{
  "n_kv_head": 4,
  "init": "uniform",
  "beta1": 0.93
}
Each number is 128 + 32 x the weight over its row's rms, rounded and kept within 0 to 255. Layers, rows and columns count from 0. Numbers have three digits each. The size before them is the row's rms in percent of the matrix's.

# o: layer 2 attention output (transposed), 256x224, rms 0.142, rows 187-191, columns 112-223
# v: layer 2 attention value, 256x224, rms 0.181, rows 188-191, columns 112-223
# q: layer 2 attention query, 256x224, rms 0.179, rows 192-215, columns 112-223
# k: layer 2 attention key, 256x224, rms 0.17, rows 192-214, columns 112-223
o187 097:154157062103139067139127128124098082138150138103147104188150127159088101124173126088091112113172098182151120070097189114063109150094088135088210120131159139091152101131158121134095125173124129134116131150106138191161140093110160104090104128084110109122121125113129127192113160095109112159136063106118140121160089109105082073075121145137
v188 091:088093149152100139166120107157085107084142156119134124102116157079141146167131110153091140105159130058100130135125078169107089098155162107144146130153204121121189169107133122082091190140134200152141214115125151114105150131112087143129136147113101201093140118098155126142051095132179088089151132150182085119075107111149115101111210129120
o188 099:138111198143120092136129127158137129109109105148183111113160164131161135111185130133117117147111106112085063112119134143149159126151127077160114113102163131079142158176181140086128100135201132117134101111145102110196099145099143098184181137065148184170142138093120143149000126154132074125097106065126172121118150134106108114133124174109
v189 095:154126119120166115075166069128149134117135145144089145106153126107157184117117098131177094153075099171167137219169132101112151132115122150147090089113090120137131155138160095127079081123108174135090064093117097113122109164072098164124129070150175179141090198136132140105145128163129093121117116139166108120130118128155154097096074131041
o189 100:101121111078132132162214119180111088170154116139121125115149149173137121139159094151183129119094136112114135125166135151101135076125143186139097118075147085090142106114117107064084080118091119136131134146150106136181179144104148099156123122112138080123200142161151100118185165145105072147165158128137152119109213120137122102106172147126
v190 090:086190124084117143144098155120081133049121141161127150133191111206148129150112168149176128110108161151117123087103110134131165069143131155097109147127097168127114071123108091114132140138079142146113097168087145090096112135171124113160189153166107105132179176096189160134128144159071153122167156124146124133052090189084123129131121112148
o190 099:070108120062121134086144129071095130107106135170124074171106147049096140181135167170147114122057172165113139129166110154162133198107106094142144071070068072089057154140169124111126111070121129130114130100082139104162101185126129150142154106168067157118126169135130106163129128134137108102147115140098133122037123150103154121165177120122
v191 094:103111137104116161076178114125103147144108187136097175151121100130171077141114101159158166099194149097154083090175172091125139161090123144124126093132140156120134109151101151112138118114124146086087113104116086147104095107099181099102099150091160149076109100165134123146104152118117112122143084144125092111152134178167126124174106112158
o191 098:150083159129101131125120166075121146130142099111094126149139133099119142148134119177106096125153192103128063147167188160104116096211141195169159109076165104151101101164080140070160124067149149158109111123142094196100109108141145147087112126167161124069131154093138089125090058081143146138103146101077124208177141178134127104151090117119
q192 082:185198160156099104103147176144154145082140099156146145127088126113165104109068102122105123103121086104131136108159162056221095098122152114109088109123142144058174133110154128116103126129123122175157128147139195116064150120164177124090068151172125110146143160100154089110150149152139138146134136165129168114125150118111146099119123133156
k192 083:186171133094043128127083143155121132141112125104109139114067079077145105115104110124113087114166184087207133072138128127171153154105136115107124125107130177183065129170177132098145068116134118226111105105116108166115109126133110095095172152107091106106158136160135066189090092125143089132111160132164146101084150104149150152151142086150
q193 082:139170073135105108114116207155124151123147164120186170148106111101150119095098131142098119104152126052174134125062168070124125124174121106111139138171154112051168191159137137117100106122145160172159097180166148088095159093200207146142133109168100138110131148131120085168149141163119148104083120124155152105167144112097140149119163183135
k193 089:147151163143095150152131168145172100163121060106186098100084153134096120153134119153147133184120157107147079092122094131182132111122098079131114149093135141176125134184144180083115184190124091203089159158135166134189136114144125082107132105115071119162177092095093141109135163117114147160076131142121182147137076099103158106154086081139
q194 080:135158179088161138145167134144148137117105187123077158127127131119182104078132165148147091165111094089126154146058165172132148175071104186129087093106155201140081187115114088091152073080186149116095105119102101153139088162108109194114198122124170204128145136140097166117124107161141094083102160099116150097146131174123157127074175141111
k194 098:120051105085163134167152087161134112124134144126118133160079093132105172126156118118158107093133142098118140135141127098119146146167144187106198139151127083111097061135059124161119097177174114195170123105163134141183052173101129122132069117128133086111177054121141177161094056137145162142139089130143130067117136140093169161148095127093
q195 103:112081111081170152079132146133122129157161127142217125132111129123144183103115157137102142186187117149146098067114105110097098117153094147124087137102068133159162153138081102118136139104115167110139130088155138155149155104222126180172204161164071139125149125120097098080140137122142122116074142159121136128124080172078072106136149171105
k195 102:069220120157187114160153150123116143152135122148128049123122036112210150152175138128132061125170089121125091100134117076148132106115109145151118130134145163095128187136144161167135101125112138129140157178082168090099122108130145075111118106135157091108063111146109154134153127155077037170144111124118087130072134149129078153089156183113
q196 073:122089138135134155102099151124145116138126117120188109171125188091097139062145182099121107124119068132134147092113135076138108056145187160108124153140087098092097068155173180118140111144086097160147092098169129075155117118141040156169027141083094130165151126120172082114107130109142173151116156198145127129167200153175136114094133125110
k196 085:178156115098101108087038189133100148133117115168127142141156108114179181097091103125125116169164133088209130121124132067115156135139129099112122147080149169122100117137149086110061149078064132166116145123107123161116090093166137152082189152161128114163100168118081099144069143091104119092097109096160071116156110153114169137087086217158
q197 105:169189120075124135135153179038162147146105161129100156117098105135200148063137098126107145159114104110180127119088152101145171157146135115070121115142175176082150132098093093138156090065160119144126113105145126160130097124129178113123135115151195133122180143129169095111176139128167107093131124081166133099122100100152100117143106188138
k197 109:081146080075107160177133139165098124150134133144204105115153090143123171155093097109097164055128133111148147166171171107099121159133173138109115170127098121149112130150177126135104060124140112130104119123125144108122129117109089097158075141132073146173154070069063140158128107102139147096119136153059150112128087105066168115150149132157
q198 098:115150135184065111178118105171112116153127143167157131111101095165108111131096127132104048130096125113090100095118177129122072196109186132096116116120084120143167090137177082143180090138077128165113159102095097124183121166145155067057103103195075142054120137134160128134152134142153131107174099079126142106124090154096130144136119108128
k198 101:131152095158115106046069201149134126127161108072069143110099159170098141126124114055171169178124164147106058147128108059153124097145106072093144135139117131132142173166130200123101171120079190140110113091146055132168154138099141147113140110114105182095162150100124160128152124120152128094138169093149126106149103148153159122126106123139
q199 085:125122119082160091104138141126120113152156216139105187196097106112140092153176125151160131157105146054146061113179136090080153169174096122123134107124133086153091127112081131129095105084131180122103114141118118158067111133075122110123172129078142149145152128157077130037095104115087113085191143085148173146120139121092165115115156160127
k199 099:115127139134144171183211043100097173191119152133122125125104159117181097110085050122192100072138188137120098121131126181104154067109142163130117149129128168107139146177145129113137122143145100135101130082073144080190087181191140171132107164173123098113121112094143159094097151134185150160176116165145149159090102101049136146126099109140
q200 109:108066105123066180094105159114162107087107160113152162133140126080186125123112116123176062166159093029170110124179150096156129065125100172079089116123124145110119053104132198133123157128102132135127120182189110138131141151111100148069181128103167147090097162093154124110107167113134155129097103093138124100149142150141109151139183166113
k200 105:138159069150195127223152098100108132171136128122110113147085115155094122155147143154117141143109146141126079120173105115118216149117089109121130137242157161135188132085115155129135094126175115163148112150086124160108175183111194089180083147139171079105116129083168158125156083149155129199093119113179126125090134139138129132124120138170
q201 100:141164135139106173186106140138124120115143147119129166156152084145143131135150156177172081142163094084152106130164115156121129126179134141109124164085165080180146200108121122143121174097134139157136133153107139178118144145149079147124139187188160140085165077137159136072124140123143167118140164092085164126067166160126143038150128101115
k201 104:162153116058183184167182104127152144092107126156120136109122123097138135161166140103084146121097175099071076120069131135126186139106174119099109118142138151087160102109101108167142153089144137121179156131134162104084105073179149157177078113123102082158083129144143146156090144179124100233097131124116142159113173142161098165154096158095
q202 098:062194147177128124129171093147107059133186158140162149134164166118133105117129101185140087145098214097111103135162135177098114090188103149121119112128099148157129143094116170118128120105137158086147175130172148093096142136168121121145101097173067085127121161120154097091146103193083103129154158089137151154143086168119107100127079118165
k202 111:091112152181174116103124186151085126096080056165078130111150128163104141098105025046140102126150095086095052103144135161090116082129141034199126141132082148074097135147128115124162145147153145127191146165087132125133128066157135149126177139128169139107142153108125145118053127128158171172177144136158142138156145124114127119127214157117
q203 091:100093163082117051183162131144113101148134180165189159099141118184135096133170131164139114095103081115069095169104197145077144162125137092146140093120169152190108174118080169170114173081068125100153175104089130167116096117150139149125152139063121137138119122124129152106066146159164079081149144139148133082086068146100079106082189138116
k203 113:158184118118159095101062160123108172081114094138170125130093159146144162145110116132142112154154086132142169114120137065175116095045143154054131103111133117114111166115156120133160098134162139145129178116074106113169097128121120121097142170138067153176123139129154110168108095112130115114158107086164157130127140088115122118072089113198
q204 096:126176161154132132173171128197117119153127144168143120112108124147063151101127088104156115153132161082160175080142145136177096125116083123150080103123106111116199100087142132149126113127133151091152101037112124118086121114170175155037149189087160116174144096163158164134127119127138128188112090096136101073154164163152168122147115126150
k204 096:145153113146130141169114098133176185108111204117127092151132149141117121143116072168106189138131139128129152199072120090114149136167115135095139130175147117096106154120113156124116139153110163131138121157109123122050115110115099122184133147079105194136120133106051086136086095117094108124188179128077100163155127156169143213148127141106
q205 098:125179131116153160093179111107115115139146186120113168140161162210062094121113089161121133081065133116094131133123101118089130109102121116145125156126181079111135156117114173116070134175117087139124178114126128079178138127081112100073168161131093115126174142099183115080160108106107109187145142097172169148125167097132127192162163136133
k205 105:118081115154136112155085134146164085094156149128109170119108100078161089139129134089112099132157085139074158119126126127169116088080158078135122115161083143135115141179171115057174170143098117188102070180080133119135135121180010088169155148089153114111149168084133113124137134091183152101145120165104096133098127108138187108099123109084
q206 105:109168156108076200141135139169135161151102125099126142068142115155128109175139145122136153174126111138109160140162159096133099200169166139175120167131114086177093164174086171121094146084146129147105139134127130105161116179112102182180144070120156080099124112153155125198159096101166183088189102073161173111128136129104083116157151125133
k206 090:104094082150133127140118150084142129163140092152087085156089086142116158090131144103083113104116160161112058097089125149149089111111214116118108107118111127120088101099125060189112112132118129143181148120136150155155102128162162118150125161222051095160215147071156107179075165122139158134068144141137102162131120128103156057093118091163
q207 108:144166105179125139036187116128086070156123058111156107133111147145125160115144178137128114147129105152086143124128105075121121073194091112181107106140128164147081195143090153121119110126133114158122088122119145168173130135095118084142156158194102097144150180185100038160181149154131140097119161127173111118119092074115151154163118171199
k207 105:135131153150188155151154122109159137155113122166154135128084113039196166091129151128143113096134186150097136114159138147157122042101192135107118131126098109126138119128114074150087142119171176156145184144133117136121096074138109086104106056144144149142159156192108197051125115115098104183100168204094115132128110135116123094121128111067
q208 102:135118074175141096107159118156135103100128160127085160103112171091149102143092135121122096079099106142222123136131096129122159040095121113089122177119177116191126070136093158083182171109154114132111107134083058097101163130125142133110130128113160122198146103087124200124196188141212111088173188130177138152144203097116155159131149055119
k208 098:087128190143111144093146096128094162165170176144187100145106118152101106171085107116104119090145182071155087174158150076098162096098196120103140158151114117139163099083180175153123173097121149175158179141114107111153172143141145140127097088147141135109102122140124111101132132104148133145151081164096175128154105102086102120093091198166
q209 065:106102131134192130189174091156109102120087110126117128085151130151087103153137141169116156156084145112080116147093155192128145190138092149153083149146113088159090117135093076106132145117150180082114129144119129129097131212114067165179161124096089164103147089132106167159137108152086085113143193143150127137095123154122142197140120173109
k209 149:126153189131070133102116175094116126155148118084114152125107133120085188169087121109154090135100126128179142144170171096145175156091135134076124117135131102147122125155131124068097091115124082130078169095132151136171106116152098123093131154160091096187159132142117130118157102053146156114130165115178179117118104113097138084054134068090
q210 103:150072090147153167162153122067098106182149128099098143155116110064073134083121088086117164076168154123110055113076134156152148123130126122126134168096091147095124114113116237143106137199156163119140161106099144119104136156171119146139121136113143152112109173090191070150087079136115070103182132153130084090147175102076195131080125165143
k210 104:129155195092102089042118119124145160085073132188127165131200139109112149112117125134156113179098156095150152129164097139098084163101162144154148120110225136130130130121113094153090113097138171150118108179163136067157147081070187164090158118125145087081199148166157125148110136106155165116135074145101143118150102085113112155141138142141
q211 103:106127100134116129222160169118123055112124118097125132150100132167152080107100146131123136122122148095124083104097069116135139068078110124185147200142119144111099135122148066154116123089110200073124136138149106107132100096133145149086155106088116176142167146124091128097133125183106146084108171183164142167157108178096148154119127148088
k211 113:119081156132169108082149097097076143079142156153199098076147100079162094136127142142191162113095096154124115176185132170107161156114154104141156193145121138048162143102142085094115102147200153142133118125069165143106121140121095157107122136135143128078114133104069124111137155177100125117189128101117086174123136163100131150107133080154
q212 104:123122120192117130097157133185135151117165154073148088100110166140100114131130151115120148154132120141153124158163091084138127133140136083168139132092146127152123173114125201129191132081073135121113136091147146172127138126134126141097108077122109068084135121155132142096111151157142190104114176162136149129101133136116043156157155062151
k212 106:120184148114170114067173134155174085121139150077116081122088176141164161137136171151131109091177103081119167078136125180118111106133163128142137109133084104095100190087130139083120226164167124064171120094177139160094168140165136175176129115166091133157090175080101102148138085122148127123164189101137061094128145181122102116153150150163
q213 104:167115136060138098127079126134134098146137085102129120071125080110135089115086070129185141058157088124050122128125143158134052153213148117138107178115167144192184132174117089151159132078157094104142114129110104175076136089158133146143126095127127129125105175149148101163173139133109173172118149129123171161168154108100137185124153123134
k213 104:125077148237151118134081117155150116118076123139117116162142099068152087105116166132136150125109116168091108142126169152119121143030131104113138062097138123082088099076176141118160178149099117111084139141132154073114088121129139087106092147140151122113094063142112213133130135148130089122135151135139055152193140106162125107174096102103
q214 102:096069137127110203125168123173176159157122144150116135104188144119124163116179118117186135144093086106168120114127097158150063104095122120140178189167155127190169105184192140123115093153157132151099117132089124099108103166125146167132087137125145150119118162118134153092217107103130105139137129139111172127168125174171120088167134057143
k214 108:151085143127115093117115084193109119161174110165121132240053119124131153133089145125112086137157195094116125177116127150169163093133117141115159101094124120125109099126078165071189091116141169154092091152134131141169109117199138112138124111165116095121168147180099167217074202138086139088104100112160087114237141125157133094132159107169
q215 103:130116171151141123112191093122106169152124084081133150164126082124110114130163176149152105146150118140125180178134106132163135062129144116138125073146149120133118082074134147104123063175121155088110116087121080079184127092198146153084134131085136119119106136073159136096157096119126115211152112172123123136124108098090097113100125145145